Part of a small language model's weights: some layers without attention, 4235 steps.
Each number is 500 + 50 x the weight over the matrix's rms, rounded and kept within 0 to 999. Layers, rows and columns count from 0. Numbers have three digits each.

# up: layer 9 MLP up, 1024x256, rms 0.0931, rows 87-186, columns 128-191
# down: layer 9 MLP down (transposed), 1024x256, rms 0.0823, rows 87-186, columns 128-191
up87:572438427462459537498416530549589524342475519477528552525545582428595501473488472470576512438495474568548512541472359391454527495337534564474469562586462396501503448568458444487558564416596564
down87:412489486500526596508446519460464426521603421642525411489446562482526499485435515464524496516523454540538448527615465592464534538522482490538517452506503545582466535492480523416478450543530471
up88:523565434454503582568457520430585489396403435466525450495562571519467577561505475471531649495488532480466388535562497441425492459443424580516470501476549527475483540478397532525518529438484562
down88:566551447592419556508553477515559570537451483454510543525500583458434555476511464436491502471423499495441522468506575568527449457515544404483506464566528548507490563455500444570550462522515438
up89:469534568482594494535515468484522408439480568519505443541541492557573518569613438448455538502388506461519512531477453446473566516487417527547524512426493464493447637531423444520496492470492478
down89:490508483473493525431524474485491505606448630537461514454610507480523560547590534493551498453420516505494564543477490545460559470475456497565569543457562564531489481499580504443476553519469494
up90:579583486484524538562534446467543435515528515508513476516479458536501478497537477499503545488461438408480408478545499468507476478450524528529539491524482490532499456495539435529471482384490489
down90:465466552525562545491478537508465288435465440540511549533427429435420508531477473426536527523418451550524513528522458425597531549460529474493495529451434520454481413520513452456515461462482553
up91:499508498511485514481470548501465429502496519593601477527477523548519506511519508458533471468516449492496462530512467426496496517377449466471419496487486499444451552550415498562439524537454439
down91:349522483513422506483482478436520597513577439505481533570436541449535510517594455472402478501522480512574458481522569523525498447422591560537527432400554476566487491579532533492505420474480399
up92:485511468534401557544497473512554439455532462551500468449589431430495454510521487429449540540505446480589564548514501505444532503495457510532546492505560455525509552518460491512436465494510497
down92:429521527499621448397433539531513386516472544437605563470573511552361609486486447565573439459432475493484504484475485583565532494528520411610434531408532472548471511445420448575573461435556501
up93:474478484459539473475503489534507494502533467471465499526449504522511477523480509484477520539542532482479532469464455509495573500451478472532511517435486460556473492422533488478519462465494435
down93:556430543441455527568417506512497572496455524478467489514548530457495485442553493487499529552472520457566408482533567525410439496519560511503535533488483538471554460492479549483466490520496520
up94:639521468373548602535443506499545492448502556499430571544465541603629545509547400442453429492439441488523520498448451480480561467435376518478491469524448454505603456535417539483529551495437512
down94:539437452485467512581565589504484477497495573422462423566515572536520427474467536461530510536451420470448457467543418540514591511615511493525440516596433476610498471529502482560420481575400457
up95:580429539491430501461556440484462536429546537485513481482546509520516680472550445382528566524447507512417432487480495434456494529421512447500409482457521477537509466563562478596495497439516507
down95:452422539532517547527469450464448479487409447505484541481375568492404423543581533546501481479467493497439476474494482473487500561501576495580518452338502493561465536570495541518558528436593529
up96:557430548478503503478493469452511417476462530568486517452555448549537524542568461384527515560494544566468541552463465448603452424471484486518464580524485467525461547542574520446481532483569479
down96:601480473540458524505523515487534516436547550430526483444518581500560447524568571505489458487515579466576512428461498545592465509534521444514480436452551533495444474568527506473541480501459565
up97:546536534500500517487565543496551595563576434567474460497490420547491554453505380473501527539501524514409579472440535441499467525483465503528469511466478471636473560462477461543570483508556542
down97:459434486506531480375485567544413499433494393521489490597507571517393532467595556508488474568563613525491540477463551442481558489485578443576449522501496482589530475433532486618513546456546485
up98:514584499518390446471466509446474486544537503516455417439600428498614604498578536546537511528452506415489531536531522433529527518461561469589423505436474429439520511520465413507467498502507526
down98:442535603504361522433519520509458481454586534498435477468576433487569545550456418553542486542531483553517582575508502517445520404481475463550507546497467498503512434500519421490468537460535539
up99:577482485461515591499421484504476453446522555483509437539476444540554581427470581575524471500502403426597554518503382400531516513459530503424482524519520499520507500559462479551504562546537486
down99:550523425496457432538539484481477416464521565556516510450481477473537500636415470474520451616417558565528504571527521484501496558519395479476478491561478574496575687416525416561496475411555527
up100:458372524394450463497500593425541600499389526536512518461463517493514617549448517413481502509478448477471424490477446423569432507451538476577544472611455467463413504503601418525457487434472498
down100:551587429528519550438483534595535516496442499508466493483446566516661557448521498608562445481490494486419426573543533479491568537414485454510462496515457448435473551440493482547535620587498484
up101:507512420376538523453430553441506465436430441463565485534479551544405585571496469494471615562536323504574516503443426537533413477390448411514394504518501488420454469468488566428514533338525638
down101:515524484463521422325474465563449548556600509358479515480405524462525586504495481465566446554498521458556488564562497509462419393499504564520351494512456561534512472551546521495463554608507444
up102:579540564452477501503462559523436472483468607508491443436537548489483571464496500493447500446524415539448503523446441479551443456497509545530492513554531591517526499459556492408470502425569508
down102:526477545418455480532480555493493462523457556404555523520552512588384460523551480489489467546446507503514425546486640546429485497566515500612516556476473489525452454388463520510458533467492543
up103:529510478499510507491518534529434516453467524457458535487491561549535511523466491524548509499443497513468470502495574493519453511479543566548509459464477446503434482504526394521533488458512528
down103:474490552572422586554492513524491509518515573429487533554531445516429479540545501473481523530485485454479480532606515476494531567453488496502468531479536507487451438536438524498481475481449547
up104:558490551477471522410459587550505485531483563486482490479583411546485549511473463491492660467480496565435485578589503490477496528431489535541524557590473428465473478454510414524569491500479524
down104:429529494499455513543538526464395465510493413397423568508507500434535446528522478499497457453489550486571426482525463457560472431481567451529444492467447430428583458427479463499503482566557394
up105:565517436520478492501493487449556447651490518375483358469575477556566535546516518464481562574436436481484455526541525505554559469426485604505521469548440466474530535542467508497531502459475505
down105:456456498371489560593538441617546509446498425400505443556491505476501498464507548517478555466512556507423514486508558568387501529490474509463583470512482506514497534582503470535585443504528470
up106:429440513505393400526507568468549462518537502499542552464519433514493489452503467474482518525555467553478414481510542452560503527506488486523530551470463523512498480582492499576468453503554514
down106:548564485526466554413491584461532464549430566535551501506432526504453490576436609478592495455475581483455535441455383511494490512519534533494444491492508481485519510423439511496540493619549473
up107:464392535471527507460592541493508572488404432530536483485522610466459501476437491479428550508475498487563432556565563487555542536460472530439441507480471549489560492574570504393390429448562459
down107:491492426419479520456418487563443657549499486498497544458511599521578442462498567449468462572578516580513383464505585443432553499460496532467527491486447477420500497550562590413460555517388462
up108:508511446454408532476510509504520413446492579479494523567513456624434455520461458513508506442444523446502420477527494479555480448449488611473524445494542573450409474520513458434500608487485525
down108:425527518433415496421456504511495469426438531457480575525523502476473487463485455580576492485484479502523484537538553547552485409483509594460441520517397510476460452458501440543519460511528528
up109:534515442423426567477446570511469510515531512542505464509513657512507519457459496446527498513507534536592472548434446444504484507506571397466515524537478388595415474542560557550555518422373504
down109:464528545482477504551513593509440525508601556435472481499469511406500546582444416493563500439465556523512491440503557618642545491492448484517432570438439572515487386381538406426506468557390480
up110:453482504523431509537527531495623414457450436591552549519415493532476518500529485460402560415518562523507587480550515445526488482475470454515427547461589542484498476462462520552544463441509475
down110:474511461449493512542496448579521601473504481479570461516526466509509551488514478472497443506540489587563542501510615531532417502524518529524345572404481481442472469435509508527477509458632459
up111:522387511495537458467439376550538491506515454458467521427499509458513557458496445438486499468476499455444513453542500491396563467471478545573584494570498521464584524542564578485526535414500392
down111:496504533462459478490504495559542447496390544507512441558557563455480441483522557490476558458594487528572470580583442472540476512546574521387373544480449463582474504466468452461498584486549463
up112:524432498461483488573440506512454498515554444467440447499482508540500489510515469485443476554416469492506529485463534474521545461475512543517508611532485516484518510438521489512511499505493592
down112:561490523465484533461456443484497491541505480503613455460485419478487515497493500453483509530539493500417568575527533499471505494517494457557548548465465566500539580477531531522517548507541499
up113:549464538521436461441470561465506522505519436574472455464528579453485501438435506467444486511492384455418548445460495393492540605476476439630508450524576445425508550522508528475475449501497491
down113:533534525555481563494476442528494467478511561502514567467529563518599499452489488525554419510538469512452493538511590475473448454483516508518532460481592415485578470438428557595446513519584408
up114:518531520473548434500530537498563501466469451472532450456465464534488500481477495474518500528396475531622507478515507403548470447482539428579482530611456488498521471421524526582556551454498501
down114:459523487459492457477510422472458471497538481578513448419523504455574463471489541514494494522502450530493506414542535520519431552519555527493473521519456481484516421493549561538533439507507572
up115:526557444455470476442530472404561409407511437571562409556554566464491478466419530574447516511439579509467482666542481432442580557404484486542553494562494528507510553472503471478522495536414449
down115:507534537506480519496504436646493551551455480483645483544450496600461554579545458471501521578579466606607581552511500451539529550505385478472442546545444525449443564421620434407439521526523458
up116:547443484449519465511547530457473437424464564461483465509524565575625561436513526421557523565440575494461519555506549455417521555432563490593428541514482415548434553517574429563520560464506492
down116:499495519634447501485434475499478536554526545502498508556504444462516491420551519533460507473435523573554521466549459534494455448497436526510528447456548490487435564507537419536454449569480538
up117:526484527498489416459470586553489414538476526501607479504591483455523462439560584491479599480497547541555531546490565406556488474465529503464498592497461522577472479462503457454433476406463552
down117:459467409515459489492572524402524484494405483511509440460501485531564490468536460455542530501471553491503576501540558523529508603434384506511532476497472533477469592586506576584552462469438491
up118:462512429468516562534444487498415522484462561506453525520445647530515517520588435495443505547516515503490422476478555465549481503443541417541381539557478468474481444485628474527488500488508454
down118:478422542508530449493578443510461484478505497497430579458513455401508494527530564439494439424470446405475526470491419521481479452517489542582513524438570465412457478490451547426487431456441408
up119:498460462424514522408431490513556427544538420559517525519558524478491487479458465442481501434551498535441537540486410488539451454478420513544531505599516546484547504535481551493550473422492415
down119:552488484465449496471476520464450496452489529520505590480542517501483476552546472498534541487453470522482436514436525539574504485596484479541514528512544446540548530446509476513477520542535552
up120:528512438468559523525448564497586483576428552442549464467451491497504478442514460496478481404519473504535566564571473505523528463462519397495462508516573530531481517534470530498523541517408503
down120:546550462516519451482529561546500545495486438508506465487568554511510557458429442528549514480514528501451560485445536422484441504456526461456584444447523500531538617462512523383467584487485543
up121:525447441410606428502451451540501452480511543504545458465477532476559513503499481428429454540410613494502425544449499534541519539474462480412397530508514546475445403486508474547568599478415519
down121:453517459543573506468503423463508445480492519409473483477381501536527476521465491480478519509417553533546471478459503454503535541526489527469637511511528476474430447501478530577495492560465506
up122:542434493496519577538521476484455449566453535560502503462526514534550479436524319416561594533525508479443504477459467468588638453481460532546543511500495499500451416499485535514536574423513485
down122:547542513464486445526468426549449430509574568501484506486468493480456604534511520474507470506425489575454462534496435596456504496507519473484471477434458604446412518395534513515570495521366503
up123:569482573462526560478588488434598493449527495454478451533494497531463609481426535473469569543520382479504496576503484455562493447443516487459534464496526528584546465492393446528483510482546459
down123:539486563458509478510509439460477559481488443509459506538458559364535374420525554524471460479520527487473564534496539537486465426510510494484380506456549510485479380524353467516535503541548498
up124:633534563492499420431512541426427417509495486495538487545421528557562534535558375488521536466446482517567544443419553383453476539456496542552471487558417484500548446495425481398494391463448458
down124:606406567545539469493583591409476477515595597415539489524428501523585596558515530422519555492514516570409530412542525540549463469554516613482456478508518476502560538481460570394538475534476402
up125:523462434461499534403602531485438590521525417486482510518567569467460532523512487478616570485473514450537590553480555399491537489496534530571537478603480443527494466508642499450539497514430585
down125:491520528564482356593509506453497447418538519583484614529568518552411489456545478496531536412456422423520521555576459545448477567439419497486427530432621520486454479527476517476412560457514543
up126:492479449524397514446485567555499540554544469516434537453473459500476477545449415438494565485424491538513612500498465366538457610455523546546571490477560497572418440507522471512479441394556619
down126:504489508431458557521538383485459453494496575458481530458448427491547448552508444564512462429538496473559470493459474400472541534512525517521572565449515507519528445509472471568507490513490450
up127:566514495453423491464429525519514496558421531541506526538532494532500476434562550467591475454525511495452433505477529467586618571468471618497483450461569433580473464562465433593490540577574552
down127:556538514495458419569505496447400475574487491506514457515557492530510505405585536570494508485453463488429466523497454508549510529532500587537510454498454500524508507464472520499515537511461527
up128:510444546485461481447439528494471492565598548506520382494479526512446455491514454523452482499442503521482479431574531474462502462477447564401566472545497525471485550431502462530458520412516634
down128:437567434487427540514635511425457542488464405437524499521532508437460600476457458461508455430404438514405506508588660488487578503583435424562552473499571517509505597530523481498518431556459450
up129:493564482502554503420508547568516586391467432493520535574461539529488480621515455542472494466524532552546498499463450428487501384456534490470473475546521473483471519566516463430492588499501636
down129:442584531444538507480427501475595494444567406605516557468434406449496630549521499507450412547514445479534370490472492421397563465524490533496490459420391618547480505546551496502440447567574535
up130:514485474544522558429439517450445448548561514471452554479574562441465570592343379571476576489442520584627488408466585430459579474484580539499466516457435455477483561492498514492451544464445508
down130:442488480531472461423506443490586492572546320484499410404576506493466532463488520471531547550531468528516419534421486411514548498590508478551436600481610496461535550478618611540512517526412509
up131:478505523437487534564568471552526494461558508538464410490428416561542504526558519539375445502479483496522540524540477442533401547446497497479461629462497542462571543494535492498519542507405505
down131:364488512511506491465532508531506525398596530530482540485515517456506560457484546465555606526545459474450548538527557519468459510470572521469433609549532439490525533430529387502458500479515474
up132:530429429487422506537490535526492442551494508488550470545523503543463587519447618521472506493411494549434481505516541508470477459421581595585572514487478482519506443570448435533479627495525552
down132:519475459549385472479358524452492544455557537599475539438430433448488460540456476555536529532535554483465582495450518463580581428500560450473533487499516482463474523365551434572421377447488540
up133:533455470536495467418560511487474471420389519522531419508437506470604509506511442484503486491488608552554533482431500365514567421545505507457484519393447484517410533594604520560550452536533493
down133:498503448499497495538478463536487542566509481513496340531558529334511524449551535460470491550510432566533467549584415487521484520461529482509496423485529505529561478523487418486577456516599572
up134:552543489348433593494379450492432491460515491442498465578535562533486542514543522468415512439492449451515453461491441482563497542455527560504577527552565543546528537498523442524488559465449535
down134:567642447549473563566430555488462489414464470437521499469583481548500520557494518557546509420537561541517531504589362577526504559430597455504422511517460535517512511527513512484454508481470431
up135:549541493530507645445474580471528497529461445546515472526543415542498544521518417502447531552526512580477408509464551502437482442498551598498557436512623611520486509513382408494543409486472450
down135:520462550470438556501533507510434466498513385458506565485484407437553587526569488498481462510544581515494494492489558400442547517407558534501468427518599518516490453517526514443503463470560469
up136:557542560455504558432504514388564569411472432544515496413429488469491559583452483432505491580515517514515528503422464425524599413475469491565505446459457448531470435478490567488501452485471538
down136:451519471432532515493462459532518526536534512414484451572477556519498342511457417495563552497556561519454564469544520539508528495544532513467555475516473501463404484501497557517511500498435452
up137:543520448503526487492519477525567382550373463529596417542460454541548514546575516554428536493476493617610447544502418436569415403462457618508488521484535507442527517514454445619510487506515550
down137:462431550519548471466504487440498413486477516423533539525553570590465504331433471526513459545516538464497525545525442521519519494468454543514506547459508528475389426429498388607552556511517587
up138:513479540428545545507466520475533432496488536537534412454558518541499499479487551422472517410518455533570500505457448499518543576485471618549478573443478489488563495470535351530504517483464569
down138:494494475487513568562555455502513471567500504493450474499552578521491478572449490571484513425448476574542493539559461555543532430540445502531527423479462558504475498378505448442553455525429499
up139:539566443428480473457448465557590450484533506579466434475534510558515504598538429547504510575522468532510441511496471507562581491495465547539567501490448563533502503538499449488423506473573527
down139:442502461504493431533458518549415475488396633585486527404592434492516502428525485525500532494452481481517486509477513518437599499522451509538468535541446619536395379546526516430469537494546527
up140:544544534512473416499411533495519485468537443479519507437450470522491566499464417468566466506448458474535540455465469483461485448483508498460444526466524512536495443463452577550544553443547488
down140:549486509530535434521484567537545467465539442447527541436469471464501514477544454517596470511479492536524507502503479527543475433554535429430462493454496460547458471542552565499557506484583481
up141:531496510459471519492549442506529503574516515552465438535496506460422581568501558427507558539471515512484450495543488483567497424486459599512562513480468573388479491556417435496519495371569503
down141:440464480485461505550455531500466477486535536482536490504542585418491460557414508508449610531434475386512392491563522599495497527567542434547420508541529545578593414478505477476536518542402476
up142:481508477374493425427558438442583535481513553489523477445518417469542573387468501462563500541480526546537503459413574459545485517500426528516472456487496426454458501407427469480459513424528433
down142:462484479633476465539530445441550533509555393534503544547523500481578518438456488473495502506488574466556510500473569528448492494507549477478512462491509436511455506449468468581481540565460500
up143:549465391453471561507423524437491473591554509521511491508530526535505516518454496491487554505566566568544566529498477525519588499410451518482532546556492448373447516515576495555464453503524529
down143:465477529528520461544488424512426552479616500492554516455522393659524522393406480509545545462587560527453622615463555510518472461504451503516498435445521589488513511622444515547531549465439489
up144:588560490480542482440503517471494437414492443547531489468539573449504548478427457466539553404510442481500472516511469392575519468428480533507462519447508477482506380506531549460526526484625452
down144:542432433464512589530531475503379488491403522476531475459487550569475544569465512550486431524579506517458416376456456379480518523525452402558451477488456446522478501434526433518584518539477426
up145:484412505459479563539551524489562515501494494548530410465467591548507521548518459539457471434548496523551540469520514436618440403466463499495493548458445538544547508500427479463521561452552451
down145:486493540488571465467511459411506441508521472568474535544550529438543531404512465530486484456486527552488454451501459533487530513450533449495488477480494433513504519536506518548498504539482501
up146:529409500414554575495489588404496433412452541514516501504485561502504535525509454531511560489495471522491525554533508466506505550434525489576527511571478366433509423450537509507523614451475486
down146:466461598465454530591507509504462553455560572570518537505524511514543489471513417488496510587489617460469429473419378507573543551490470466506497545493450549541435461555419549520527569532456526
up147:502464521507440466443449514516557511456483541503588492459462536442589586478495496570477467470473450474540541499445400438385478438417473569529474472473548525531598543558446463485462486502571469
down147:429465538580432502381463560469494564487442495476486493470500524469494501492525482560474499484550515592457542512518455512462475596440500586537494477540541561530567552452503542469459494531529453
up148:508463479469464536493436561491485483426470583457465556458573542522452585464506502439443512555448536508497523525438472441517514470504446493507493439516555604532461540450552506448475449423574488
down148:451490528539517440464490462449469475452489459473500532481496534485518427416547442497517500517550506490423530495512461513455511495547546398452514430495542503437461452476521516534528574482525456
up149:454510428433547495463477609495552476509516522471493514451507453473552584503516508461459538587530459513516528438413469426524450453469491488450393456583556441468522426542552591468472572462434576
down149:450544546519478500516557506579542432480463458602540537551515487509500517484520535507578501475467523569518462526563534462519501545506474504536422522531545430531502542556583449488507547512441487
up150:505430455508545547477614497493558527519486507541442490524470474466469510496521417525479475529541463464419414513541527509458429472438539511396564537559567554554476468458415488467570440537430571
down150:528515476507442512510511460461525493529597521516514446446419474450502570483497514542533537609555593509388406542511481501531467499452490470423533482487492493543500384533541447439566479554449511
up151:563507442500497537539498508432501481530582497478488513471578543535551451568511550451419521485567527482512403499439498433539495451445478559562487570509563443503469511441584434551541475433538496
down151:502594420543506531549479483519518471452536545512511552488519513461533494477551430476475478562551499508392498490470548484425524480631558436608542544501561568543434532519582399456479537433531434
up152:497487494518438506346533587496546442477503517512517492593485479576523578494492495474490521505513493575490413465467442429513544602501429563575506585489521372527408486425559425546500500503578523
down152:530419557415561596527532443356513513530560455543464523504496550640515435462488361470459555547487474478573495559469472449541524561508501458502474423509388463487470575456527540561447493478474509
up153:477570383580526407552532544484462438439469435458529452494605474516459528558576568529551486430427424587535389507475507405572491512494370566517426575553436586487529448478530482533479522460488457
down153:579524450535522490598538551513460540397461529537474518517484568504463540562536568551532460610495476520556460431537484556536499580537418477509397570480439460445442510560539521459517447499514471
up154:473502469483544558483452549542539343552470454510519506478532541483535498515474523521395554492476517580462513567523560473537482532499539491546511536556531487510522450577516502462503520484391489
down154:471472530511496592549529521476497507500488528538483483478579508492492480430471524541496550532474535537420585528472513530473503512561476490474534506459519503523597459484485525438508480476496546
up155:467517487441525494518561522506490515456565521535449479569531554470503455455514487489554534529535442527491501609457506479512499498473480476518426510598550460572476559505595431498544489533420562
down155:527529465512512428533514477447512628561484487554504496426473451472484543563592468370537498538424548540449476540504498453533501560591493520512505572481489546446531588616507459490440564525456561
up156:565541496487530473444499541406544445630501574455657491489521456595475470451490538535423473561412453495449523490499484444390469503485487476460518419515536462432558477575448488455519566474471543
down156:598535533482534480565557525514482472513442468522505559548497478537469519473508437514507615398532549478485431503481569463494477458448454489495473434530524498539539490502541472438569508448471489
up157:464483511516488509468483493489565517415482423490427440427468498516485551515571526521416523531419559539507448581517503504489559419395510581551433505509526504540479539453447516575518448507467482
down157:531465438530504557466538463497528541442533452460506544549417479383481471483574510553481407552438494535474439480525433456522507485372450467492491460522521479565512556427501442501462559569494529
up158:504405454567468582471537508478522478463494495507477423560490520551540539463489543451456449489526511544509572429479503458508501469469439583455436501497516487503564486402541507502495575497514409
down158:531487494497502402449553515467494510502512532580471474501487517459558485465481495498530470435504504555503507481568493475483553507428475484533524515500481512494517465489561502492505463500478435
up159:597396454512559595433424425405465521610474492480493430517519584510504568498561473495481531492515497451572552464404490480613469454456479623549542538590497600472532449424491508526493499489467479
down159:446515474523451480537468507508534457468543461498483525478501572502498530485541515536544524533503487511438566461529550503530521535434511510577530501480472526482539472513620496564480479515491528
up160:489480448568534582480486553486577514435477478556522469602559523487500486472556501481470455530561497598498514491506413514579447495413596586552538513548506505508458474489444507501401494431463467
down160:547513501498533449493538526538437520482505473459477579450426496507476517498433544393502459511536508536445501530474473445374548473587595506521426542547507553412525526489426456535490530571411528
up161:502499466539516543503409502530474521460486476451493505524587439459484576488483553488464553518450555506622526557440497481463525429446513528566521579501426452539470484574553494402395397439480540
down161:423445436515472503477454456432519554455480535544461484446446521464524455473485497407448407445504517447514452466556466431544494492552534443514490498469485439446406431474506500568578532627575516
up162:465493494443365602504456482560538453527392499555540493544475533540482479580527502447461497472467544466586433563491481335399471465460433462491405570449478531501582566424468446515476435369498562
down162:443496391561566442440534605545424443479417600567559394491486493504586449467501451568514607469519511545514442585545423427522479521531534425503513477483478512612437413415514541510456607457369554
up163:472453463439451464520483512554506429464461488504579506527504593509571616419458331563472618615433579562544557528497511478506485513442529483487495506525470492613574522545502453512439435474347478
down163:429492473425496547540431454459443443528536481512532594511362494474484522528504500588517563509501503489548550496458529492503480565478450527486543506403526401497555461570579483607408576536539469
up164:559473434506499514554596475385537552508524437571462509500534519466528457528413573506406550505542388593572574534507451468496549504409499481512522505435532526431450579422432502464467443501573478
down164:617405457474469492513549560463490556378469580551521553498479464476492485497479476382451406574528454520569554412583573516517483580527512479517482474590571390477407498520539521447355412468534392
up165:553400518396480370476498589516546373462401482406507551421601455530543565513557410540463615449492524633464442579407447469601657567509538447538455568538633503551509522549471438543499469502535514
down165:415495433423528585400473464497595536379461597542464535540441506561516486589499451573608558508602457489484559435537569470503532504626481454420517500518596472510462438460470552589507519451436512
up166:588529520525513483493435561539508485552575348525394464466512545556500546443554501484508555547445515519528471514415420465470396506493542562516478526527563490511456522502537502573436450514468602
down166:529408545522433482498507449514438520397482453544494487446486490396469470502466469453510460512502466433450566465519554449429430457509592536503475529517484524476450477481467447509569607430480520
up167:453420404491548533552348642480453365459447504472557488512431585499504508485435509500502507546439518552522506479473519436547478489440562423497570600452520610459426504488504366513522534539478430
down167:532485490564451484428405564452520476547519461484390501428484531523575461530557451475517453529499503531504515552568511535466495424439373517527577481550485495523483438491558524600529561590555568
up168:398456550496507497559568537432576454503452572501603482550464467538494605488450485533528546506477504477453600430516540477529642515466497548663522399570435512475493523498491552446433475419473450
down168:511487495576390503488575399543495457448600562512551488475489436512504455443551560501480468482435563595520467534583466473583521515556470483511486560538444539510498406498495447415488576612443457
up169:493557445472524464498581423528474408445426564551517419460568487565574488485516515562493601517393604458542552533496463381399531520409469537451403566474477496443603615518494517504471602490448522
down169:585527529393531477450580495492405554457469488572416525438518489435425398452488643489433577447565502453499514519454577525465487505526446562593537512329438514545452401533570519429480444423490481
up170:565463629517452422471532554439573440543487456402469539454501439604403515497433510537481482431540479506591535406480468480485663559507466607472489569461426445503476503487463466579362456381507522
down170:535493573516453519566472486516566498434463548545556477471501501594479559566453428461401479473509527598578511428529463504394491457590455571448493486558433575459487473470410599460539418479447615
up171:556457615447443405448458436505481478443490536522404455435502557569488527519484363468531562536475551512441475583539517419501539533511491492499562482478600539434462479509483497541518494500467491
down171:525542529615424499460477451463568429624535477427573544369488576466533535432494549464497518532410554593517528420532500464541552537357495434474512485599560428544505392509496396511506607531517522
up172:465497540471532574542388537463515551524523498512570559528482531520363440582507505446523469483446564561421541416482405479467577504517487527539446550428475538511444483510619533495581436475538551
down172:532534501564448487578448488488458501447581486517497428462447518555437529524542471502388428395560462468521461450549425459478513528499505543448417491520571471534417514503604456484494538477603464
up173:477383508439536527469474569487530495475449558529475481471425456575480512424551484472505533446559433531505448431564469531463590516420525445465443485550552584506488512524475530502540540389511621
down173:407535522464504390475580518522482493492584511531525556462499445559484534428476571499553551473487416447497513506505455443494548564468555598560516473554469487478470409437524527556381467478580561
up174:578473542532425672506488593531458515532499417402421474541455557445515539558477524422483503515513469587448505442424529474453458514470489591540562559486503533482417497512527560458493421513561467
down174:604512533579396547466593500502406489434394387420509444558523527516539422518491491442503487510511531466426542471496579468481498505480485500512520578536560404583499504528464462503506517496450425
up175:434485442438465447568513511546533478488561505547560428435563510666431566471545475462529466505515432564497478439597568475533465448461413517447498605527478574453576484479525352457550469413522475
down175:500552485526534482490443463463390489467531527509496417503526579401564584611567533562457493500529535540546547534602460458538546476574497522451560433516425539568554523491465605527361449627501545
up176:446393361477494499549474506503456452417420505567522506528525517531472550498400420476475489511475450440489486544481415355605545414471525475533543482553479489472634488476455552477470459518465457
down176:538510449589585531498577409463473500581541488461471448559530515437430510586439583403512529496533446534545470535476542564465570446451466442501469442563503499518596466423513418505471526550555416
up177:491472519507454633439457513481410470491478459478497538479536552490487607489549526453518564495499537504492456481428492427456532513467539512533572569435543397428502492537505564556482602507501419
down177:442514409492498465503582487512447422485472505506461512484379488544391541572532547478500575526528517521521554512453468510479522487493560471483422417534500478532486508448462492474409458573509491
up178:465519513514445493491498485500461495465462548522490491472624455495545479457475500459514492430403507488486441475446463496480554422472481497486473462458477524455495553437464509473527495483473500
down178:523499544465475468471482478483439476437436528489513498430545475560540524505421514482521524533459469534473517448485525504515535466474517503555497446469452466519552573508513588532572535491492442
up179:502504511388414568428490480445556529566504558429474546474511492618489553575485420515426499500420433446618586454470569517642489505466533576619487535538468564470426485490508437504508468452523453
down179:582488461484516588517514476583525512534540487410542558500569447541538486543581434527516535445490388471496524565552494682428437485461482462570535565610500546508435461580432431372470569464510657
up180:476496483484569542546562532495501462534473596588567463488499479571428645566465478462411526508482468477596475518501470355577430523484482460440566538448558564518522534444638481455442421484503446
down180:499542561556461467499578477461562420477558579650614479538434498490488556431523523474465561467494522511543569512534404606525505522455496567496616521540598516501455547503578509490460425455465473
up181:480405540486419486561531468456434552481439536460439440455443484547547495422381464493451529524533526437501535484526367553536398488440460587548498524539533511557491506531569517442449475489459390
down181:396430550478453499495530470512483583548451545498566559473404501518538508453555404423457450482496460473504637535554447486460545420501492474528524507462524478478484489433549522556503501503478544
up182:510510503492531519510537448535475488500426509477486449590542494492551506590503494459555547481523578579468526463451523415430589473454398536611557481555549491433563443440457508566591490429491458
down182:413498486526567487411491532551580579514526505490484546435505504493476490436429494599495478463419479479479603487551570458578429498535578500401462547543578498518425526477484510482475486427467467
up183:486579530483476519449503500444535520534559546490427503482480522533491445461555408479493510489468550501492531444528467502541440368489522496552500512520486454472562501510419447473508553548467555
down183:480475523542474448539465539485460468494521539548537512488558498427607536528425550569478490446512519440469478508483399513523475481424495457556483501467501460494531515471511499548527525468411539
up184:476367497398410561482431548504511414472531575477468428524539536557536540448551523581499470573491484482545519561495462482509431519471441560477483612568492436385480478501530417435590434513480542
down184:438497480450457505503506518541523423480511458387521540507448470491422448507508482504564562421452563467529499489567483521438520536440498527433541563541377537469518495556524587484430392491466504
up185:524452409527510473454469504400556509476473523479499500556502473505486528441406449498494519586441531584476442520495463477510519540442473483620470551551510558499454461464482488431558493486461492
down185:497489425513447500592493518498500462507499497516597478425411573416467432504494416556538455501502526491542563491527536504564562503524438558492525553534553476481519483539558603500478448539511472
up186:396434443515478397547451492524476497529437366527534407481560490470575514501492587420409559561494568501420594508472482427463561465439526509548485491486504495516551467591494540489472437531471396
down186:473546534517437483544554476548519514411467583551465490472500598539531533522551446448486495514558539529530449467488521536479508508516491448569503478497522498470495435468527485461602492623470528